Weights of a small transformer language model.
Size: 12 layers, width 128, 4 heads of 32, MLP 512 squared ReLU, vocabulary 7636, 4.33M parameters.
Architecture: LayerNorm before each block, rotary positions, no biases in attention or MLP, untied embeddings, normalized queries and keys, capped logits.
Training: a variant of Muon for these matrices, 155M tokens, 9467 steps.
Each number is 128 + 32 x the weight over its row's rms, rounded and kept within 0 to 255. Layers, rows and columns count from 0. The size above them is the row's rms in percent of the matrix's.

# layer 7 attention key, 128x128, rms 0.0434, rows 94-95, columns 0-127
size [ 82  83]
[[107 143 139 140 152  97  98 130 180 118 139 130 160 121 106 149 128 115 140 127 116  83 138 123 135 176  95  86  94 156 130 141 124 119 144 151 104 138 160 157 123 161  82  78  64 113  95 146 144  68  84  89 166 133 103 150  50 210 139  99 117 150 144 153 170 133 129 103  88 141 114  84 117 149  97 207 133 117 136 179  91 107 166 194 111 188 154 118 149 108 141 157 154  47  83 106 117  96 121 117 130 140 190 125 117 149 205 110 147 113 165  65 153 147  74 128 102 175 111 183 123  82 121 146 104 132 147 102]
 [ 49  58 104 107 155 105 132 139 147 118 114 112 129  96 170 122 113 145 130  92 154 105 154  66 108 144  92 161 118  49 135  67 119 124 161 117 170 147 168 130 165 205 108 140 170 119 112  95 133 138 125 166 144 113 119 128  91 118 120 115 183 190 125 151 126 127 174 107  60 152 154 161 122 101 194 165 147 170 103 133 134 143 152 102 128 127 122 106 141  70 113 163 150 154  87 127 116 153 120  82 108 140 151 175 151 180  92 139 148  84  97  87 101 130  95 117 177 174 200 108 182 116 118 172  92 126  91  93]]
# layer 7 attention query, 128x128, rms 0.0432, rows 95, columns 0-127
size [ 96]
[[160 206 112 157 181 156 149 126 152 120  99  98  94 155  97 144 110 108 183  98 126 113  97 132 126 138 133 158 130 130 113 194  59 152 180 110 116 139 151 128  61  70 127 144 143 101 164 150 104 123 130 135  86 186 113 134 112 127 168 120 127 123  76 106 172  90 109  92 100 113  48 111 163  94 109  69 133 105 124 116 149 150 131 203  87 172 172 186 154 205 129 167  96 112 139 104 106 124 116 121 134 132 112 122 113  95 136 137 146 111 138  72 173 122 120 132 105 132  45 159 137 146 153  99 100 125  75 182]]
# layer 7 attention value, 128x128, rms 0.043, rows 64-74, columns 0-127
size [112 135 103 103  87  99 105  90  92  99  89]
[[160 110 106 178 124  77 106 103  78 111 177 134 149 158 166 105  92 131 127 129 161 165 115 174 126 236 110  98 186 133 136 172 169 100  98 102  87 145 118 139 143 124  96 137 169  99  81 123 100 134 162  70  99  78 113  99  75 129 173 173 108 103 130 120 153  94 171  95  93 176 155  75 141 114 153 144 133 136  70 132 142 104 155 186 188 140 144  97  84 107 142 170 132 134 136 120  78 168  96 135 113 146  78 121 125 106 108 126  82 192  89 132 124  89 133 123 126 100 160 157 164 161 118 123 136  94 147  66]
 [102 150 149  92 118 184 144 182  55 135 114 144 158 128 157 134  96 110 119  92 121 100  75 121 186 108 110 130 142 118 149 150 114  93  70 100 146  98 127  84 106 101 146 154 100 107 156 168 120 210 116 118  85 137 128 170 178  69 144  82 120 134 145 131 117 187 116 115 121  80  80 148 142 168 138 144 133 145 137 122 155 128 140  76 107 150 130 228  78 176 174 103 158 137 114  97 108 123 157 187 155  86 153 176 173 128 128 150 157 148 108 104 161  86 109 108  94  92  96  61 104 115 120 104 154 133 135 192]
 [ 80 140 157 115 106 116 144 104 120 154 100 120 114 198 126 144  92 107  65 174 156 142 126 164 151  84  69  93 189 132 204 168 150 168  62  56 121  89 134 126 140 154 166 148  97 164  76 151  96 170 186 171 171  97 157 159 138 157 162 142 197 157 149 118 165 135 100 102 160 104  70 120 150 126  85 131 108 163 144 152 108 137  77 102 103 104 127 161 124  99 116  97 128  70 104  76 146 169 113 137 150 182  82 128 108 139 133 112  97 124 118  97 149 183 133  98 136 103 152 137 125  89 131 103 146 136  97  97]
 [141 110 168 103 172  90 134 126 134  91 135 154 160  89 148 176  81  77 118  59 145 142 128  87  92 122 128  69 154  94 169 194 138 141 113 148 203 124  73 115  81 131 138 167 114 130 154 119 102  80 147 149 122  93  72 145 134 114 128  73  84 177 122 172 116 141 105 156 171  86 148 166 105 149 126 174 194 148 167 176 119 137 139  75 122 145 114  80  94 166 121 133 125 127 171 134 107  75 157 159 137 166 117 132 111 122  86 137 127 147 146 119 151  94 127 148 121 125  95  76  40 142 155  97 148 183 148 178]
 [146 133 130 115 142  72  94 123 167 146 152 113 119 107 102 142 121 153 172 130 165  70 151  96 174 147 121 147 149  93 147 116 128 133 115 135 141 145 104  75 155  89 144 111 120 190 139 137 120  98  97  93 151 177 121 137 122 150 170 130 193  97 128 108 141  84 103 184 105 117  63 171 161 142 183 155 134 111  83 122 181 127 115 129 172 167 107 122 162 138 131  97  70  41  47 117 148 152 132 112 144 160 148  96  91 137 127  68  55 125  80 135 120 196 166 143 117 152 102 194  63 121 145  99 142  99 117 163]
 [100 141 111 164 157 156 120 103 215 136 196  99 125 121 141 126  95 112 171 135  75  98 149  79 105 133 156 132 197 139 151 111 107 101 110  91  81 176 132 128 111  89 104 149 158 115  71 121 176 107  82  97 154 157 125 109  29 154 129 163 131 151 120 117 115  82 123 156  98 138 162 132  87  85 151 135 139  95  98 189 133 158 143 124  74 146 175 124 160 120 113  99 165 130 150 160 107 129 127 115 184 149  80 171 152  97  52  91 149 155 105 155 106 155 148 136 134  83 121 129 104 209 109 152 154  86 155 131]
 [138 141 137 172 167 154  85 165 138 117 119 136  75 141  77 109 140  93  85 113 175 146 146 109 172 107 130 111 142 141 157 152 113  92  63  47 168 126 109 175 119 103 155 203  95  81 141 165  87  87 110  94 116 144  89 157 157  98 114  70 157 125 148 169 102 163 179 111 131 126  94 133 118 139  85 166 137  65 185 202 148 158 126 110 176 140 111 165 142 166 170 114 199 145 130 119 131 145 169  79 119 127 103 132 197  94 104 125 106 121 118  94 158 139 101 130 136  77  88 106 128 110 117 143 148  80 161 141]
 [100 102 100 131 151 161 134 137  51  84 116 119 100 156 125  83  87 126 141 102 152 120 181  66 131 129 107 111 186  88 129  75 129 151 140 146 136 149  99 124 153 166  72 108 143 137 104 129 145 120 112 117 121  91 131  86 167 180  95 125 164 129 153  88 116  91 116 138 112 141 133 110 158 120  92 167 107 151 180 137 138  67 118 139 103 155 121 110 128 144 113 205 149  91  82 119 108 141 143 163  50 175 140 126 152 146 157 122 174 122 157 177 109 181 208 114 166 101 114 147 109 144  67 181 141 119  76 222]
 [130 117  99 134 102 139 135 106 121 132 139 113 178 142 144 135 124 114 161 172 116  66 107  99 117 126  83 147 153  75 180  88 108 153  72  91 196  65  81 161 142 127  95 162  25  84 132 146 130 189 114 125  97 150 149 137 172 103 151 158 168 168 118  98 152 131 126 186  93 129 144 130 146 145 109 130 201 117 134 162 165  94 144  83 150  86 106 155 102 127 118 110 123  90 155 129 137 103 138 118 134 103 141 166 159 156 183 188 123 113  77 116  65 133 134  97  74 154  98 110 129 122 215 118 157 134 137 175]
 [ 98 189 173 122 160 129 163 163 164 134 143 127 202 143 128 206  61  81  91  68 160 107 155 141 126 119 157 135 130 112 131 100 100  83 101  79 145 142 136 140  95 145  86 130 104  91 118  91 159 185 131 145 151  86 105 122 149  86 183  43 105 142 126 121 132 122  74 157 112 160 126 167 109 103 156 128 124 107  77  89 154 130 113 123 167  85 155 145 118 182 163 112 140 177 143 144 145 107  95 175  94  57 126 130 139 101 157 145 177 112 174 145 107 139 122 131 104  81 108  70 178  92 144 158 175 126 124 148]
 [116  78 133 146 141  69 132 114 132 126 136 149 172 104 156  84 139 166  73 173 127  94 140 162 159 125 153 205 117 139 157 109  65 138 150  97 134 121 166 102 181 162 106 106  64 138 134 127 108 101 138 124 117  80  98  99 119 145 118 127 147  96 139 113 135 173  69 122 170 171 122 148 164 113 189 153 171 155 122 147 131 115  92 121 106 120  88 130 193 112 147  84 151 128 109 149  39 133 118 136 143 161 180 181  98 101  85 161  73 138 117 154  94  77  58 145 136 145 170 136 106  81 134 181  84 158  86  99]]
# layer 7 attention output (transposed), 128x128, rms 0.0541, rows 64-74, columns 0-127
size [118 137 105 112  90 107 109 100  91 104  93]
[[169  83 106 167  95 119  89  97 123 125 172 132  90 135 118 106 124 144 133 106 113 176 138 140  94 172  66  72 197 112 174 175 131  81 108 102 101 116 207 116 155 148 112 167  91 102 121  87 148 135  82  97 115  98 153 132  52 168 158 144  88 142 139 114 140  86 176 144  62 132 110 123 154 134 146  57 201  80 136 171 168  87  85 168 145 118 143 123 174 170 148 147 136 152 147 151 122 105 141 152 136 111  99 144 184 134 120 110 139 103 110 157 125 115 128 133 126 156 145 127 169 152 123 141  38  81 109 152]
 [124 116 154 118 164 179 152 127  78 142 160 126 150 121  67 175 117 137 129 107 175 104 164 126 131 123 169 129  97 118 111 130 115  86 142 148 129 147  99 114 108 119 141 156  71 120 157 184 101 255 117 116  76 124 146 110 199  54  93  72 124 141  98 176 117 160 113 106 149  82 102 166 153 128 140 163 144 125 114  98 122 136 126 124 123 159 126 215 127 155 103 100 147 122 121 122 119 160 122 125 135 105 152 115 146 126 127 119 184 123  74  66 150  86 125 171 103 132  81  79  60 173 144 126 120  88 145 111]
 [169 140 100 179 152  82 146 133 109 183 130 124 116 164 141 111 179 110  88  69 151 135 160 102 114 132  90 117 101 110  45 165 175  84  92  86 100 140 158 137  69 109 112 124 158 131 117 112 173 219 181 109 147 111 181  88 106 149 106 108 201  90 193 150 166  63 121 145 110 141 119 111 120 111 110 156  85 109 122 121 130 159 100 150 169 155 161 125  97 148 117 165 101 161 150 112 104 189 134 115 105 142  96 159 152 139 106 147  77  99 129  94 110  66  97 133 148 118 167 142  73 138 172  92 136 157 133 133]
 [131 112 180  70 135  95 135 138 101 121 143 135  65 129 152 197  61  82  67 115 138 150  56  96 160  94 146 148 165  83 200 174  95  68  94 113 138 102 108 152  76 169 179 152 159 110 113 145  93  97 139 118  87 149 116 142 132  89  99 107 130 172 112 138 203 168 103 134 155  44 121 113 155 154 100 176 107 188 157 143 113 140 123 128 147 113  93 137 165 120 171  86 125 136 160 153 120 144 121 178 130 119 159 135 151 134 122 108 124 129 130 136 155  77  69 153 105 130  93 113 131 130 130 109 123 164 165 181]
 [114 110 104  60  95 111 121 106 126 151 145  87 108 166 157 103 146 170 158 158 135 113 164 111 196 135 124 117 135 104 127 108 213 117 127 201 130 166 104 117 146 116 157  97 124 102  77  78 167 101 136 152 139 178 167  89 130 165  93 114 151 144 133 156 107 108  83 149  26 114 132 115 150  69 145 129 131 149  92 168 148 175 136 151 131 108 116 126 158 157 151 180  80  38  95 113 103 173 120 119 136 143  87 126 158  86 109  92 161 127  95 125 151 122 157 101 154 132 166 128 147 121 142  50 195 111 129 163]
 [104 134 119 155 132 202 137  68 176  93 105 129 107 163 115 132 121 118 117 131 153 137 132 165 135 136 127 164 158 130 145  71 132 161 126 151 129 113 158 154 134 169  74  93 101 129  48 161 165   0  96  83 154 123 124 123 125 109 109 138 172 128 129 100 129 155 126 177 177 153 125 151 135  98 191 135 181 121 135 154 115 166  88 126 163  93 126 141 129 141 115 113 142  88 102 201  90 142 163  96 120 150 128 132 140 136  88 128 116 156  99 156 120 169 125 140 159  61 129 100 194 123  57  66 108 145 106  94]
 [205 149 152 149 176 109  72 169 139 189 157 163 134 104 139 160 165 115  90 142 135 108 141 107 127 103  79 163 115 101 170 146 151 134 140 116 145 112 176 131 123 157 119 142  81 122 123 185 165 150 146 119 159 151 136  75 169  66  92  53 124 134 155 153 105 116 149  95 154  88 107 129 133 139 137 139 130  97 159 138  76 152  90 129 129  32 140 255 158 161 175 101 165  90 112  95 130  94 132 119 139 122 123 137 142 101 145 121 134 101 130  92 135 122 121 120 113 117 114  94 106  95  69  51 155 122 134 110]
 [108 136 102 127 102 131 117 137 110 143 163 190 157 120  99 133 136  96 162 157  96 163 144  87  71 113  95  79 138 109 139 135 130 128 169 114 167 156  89 162 134  75 132 133 144 174 174 141 125  75 108  95 187  70 174 113 162 114 139 119 164  90 202  86 173 162 142 137 120 115  84 160  86  64 118 179 119 142  69 155 109 130 126 124  78  95 116  54 100 145 120 153 136 101 141 145  91 132 105 183 111 129 151 196 133 125  94 110 115 163  68 110 144 136 215 129 134 119 144 167  97  93 171 124 102 126  95 173]
 [140  92 132 157 107  89 139  78  91 129 133  92 144 168  95  90 131 141 133 118 158  85 121 136 136 165 168 118  85 180 105  70 184 100 126 114 137  53  33  96 102 137 125 131  80 134  84 154 108 142 206 137 138 145 124  63 172  92 142 134 137 135 123 154 177 113 110 145 118 101  81 145 175 102 147 153 130 125 126 156  99 178 153 108 157 137  97 189 107 125 149 117 129 147 161 166 149 127 147 171 121 107 137 156 116  67 126 138 165 152  82  89  97 145 151 166  64 143 144  98  48 126 149 178 169  99 169 132]
 [137 112 178 119 138 131 161 125 137  47 130 139 138  99 131 132  80 120  94 111 125 130 149 168  60 105 167  88 114 111 138 128 205  97  71 177  90 107 152 143 119 108 136 121 140 170 131 161 134 215 160 122 118  85 100 160 153  84 117  60 107 170 105 133 149 176  81 108 151 152  84 133  97 138 123 124 161  84  90 128 144 164 108 119 156 134 122 193 123 102 123  89 119 153 124 139 139  76 170 100 102  88 178 177 117 141 145 146 169 161 118 133  51  98 151 171  79  86 123 132 197 100 104 118 155 163 116 150]
 [172 127  87 155 102  83 168 167 181 125 114 179 146 123 101 175 140 187 133 132  94 122 132 163 156 153 155 134 117 127 136 112  24 148  76  76 163 121 142 115 121 129 124 103  62 106  63  90 114 134 178 139 154 156 134 103 116 141 116 149 155 126 150 140 116 118  43 174 101 158 122  93 157 112 119 127 157 155 115 101  89 128 163  96  74 139 148 112 153 112  78 104 135 180  97 139 113 107 161 146  65 180 129 112 143 148  66 128 115 160 157 127  93 137  80 142 160 189 129 106 140 181 127 158 174  72 130  92]]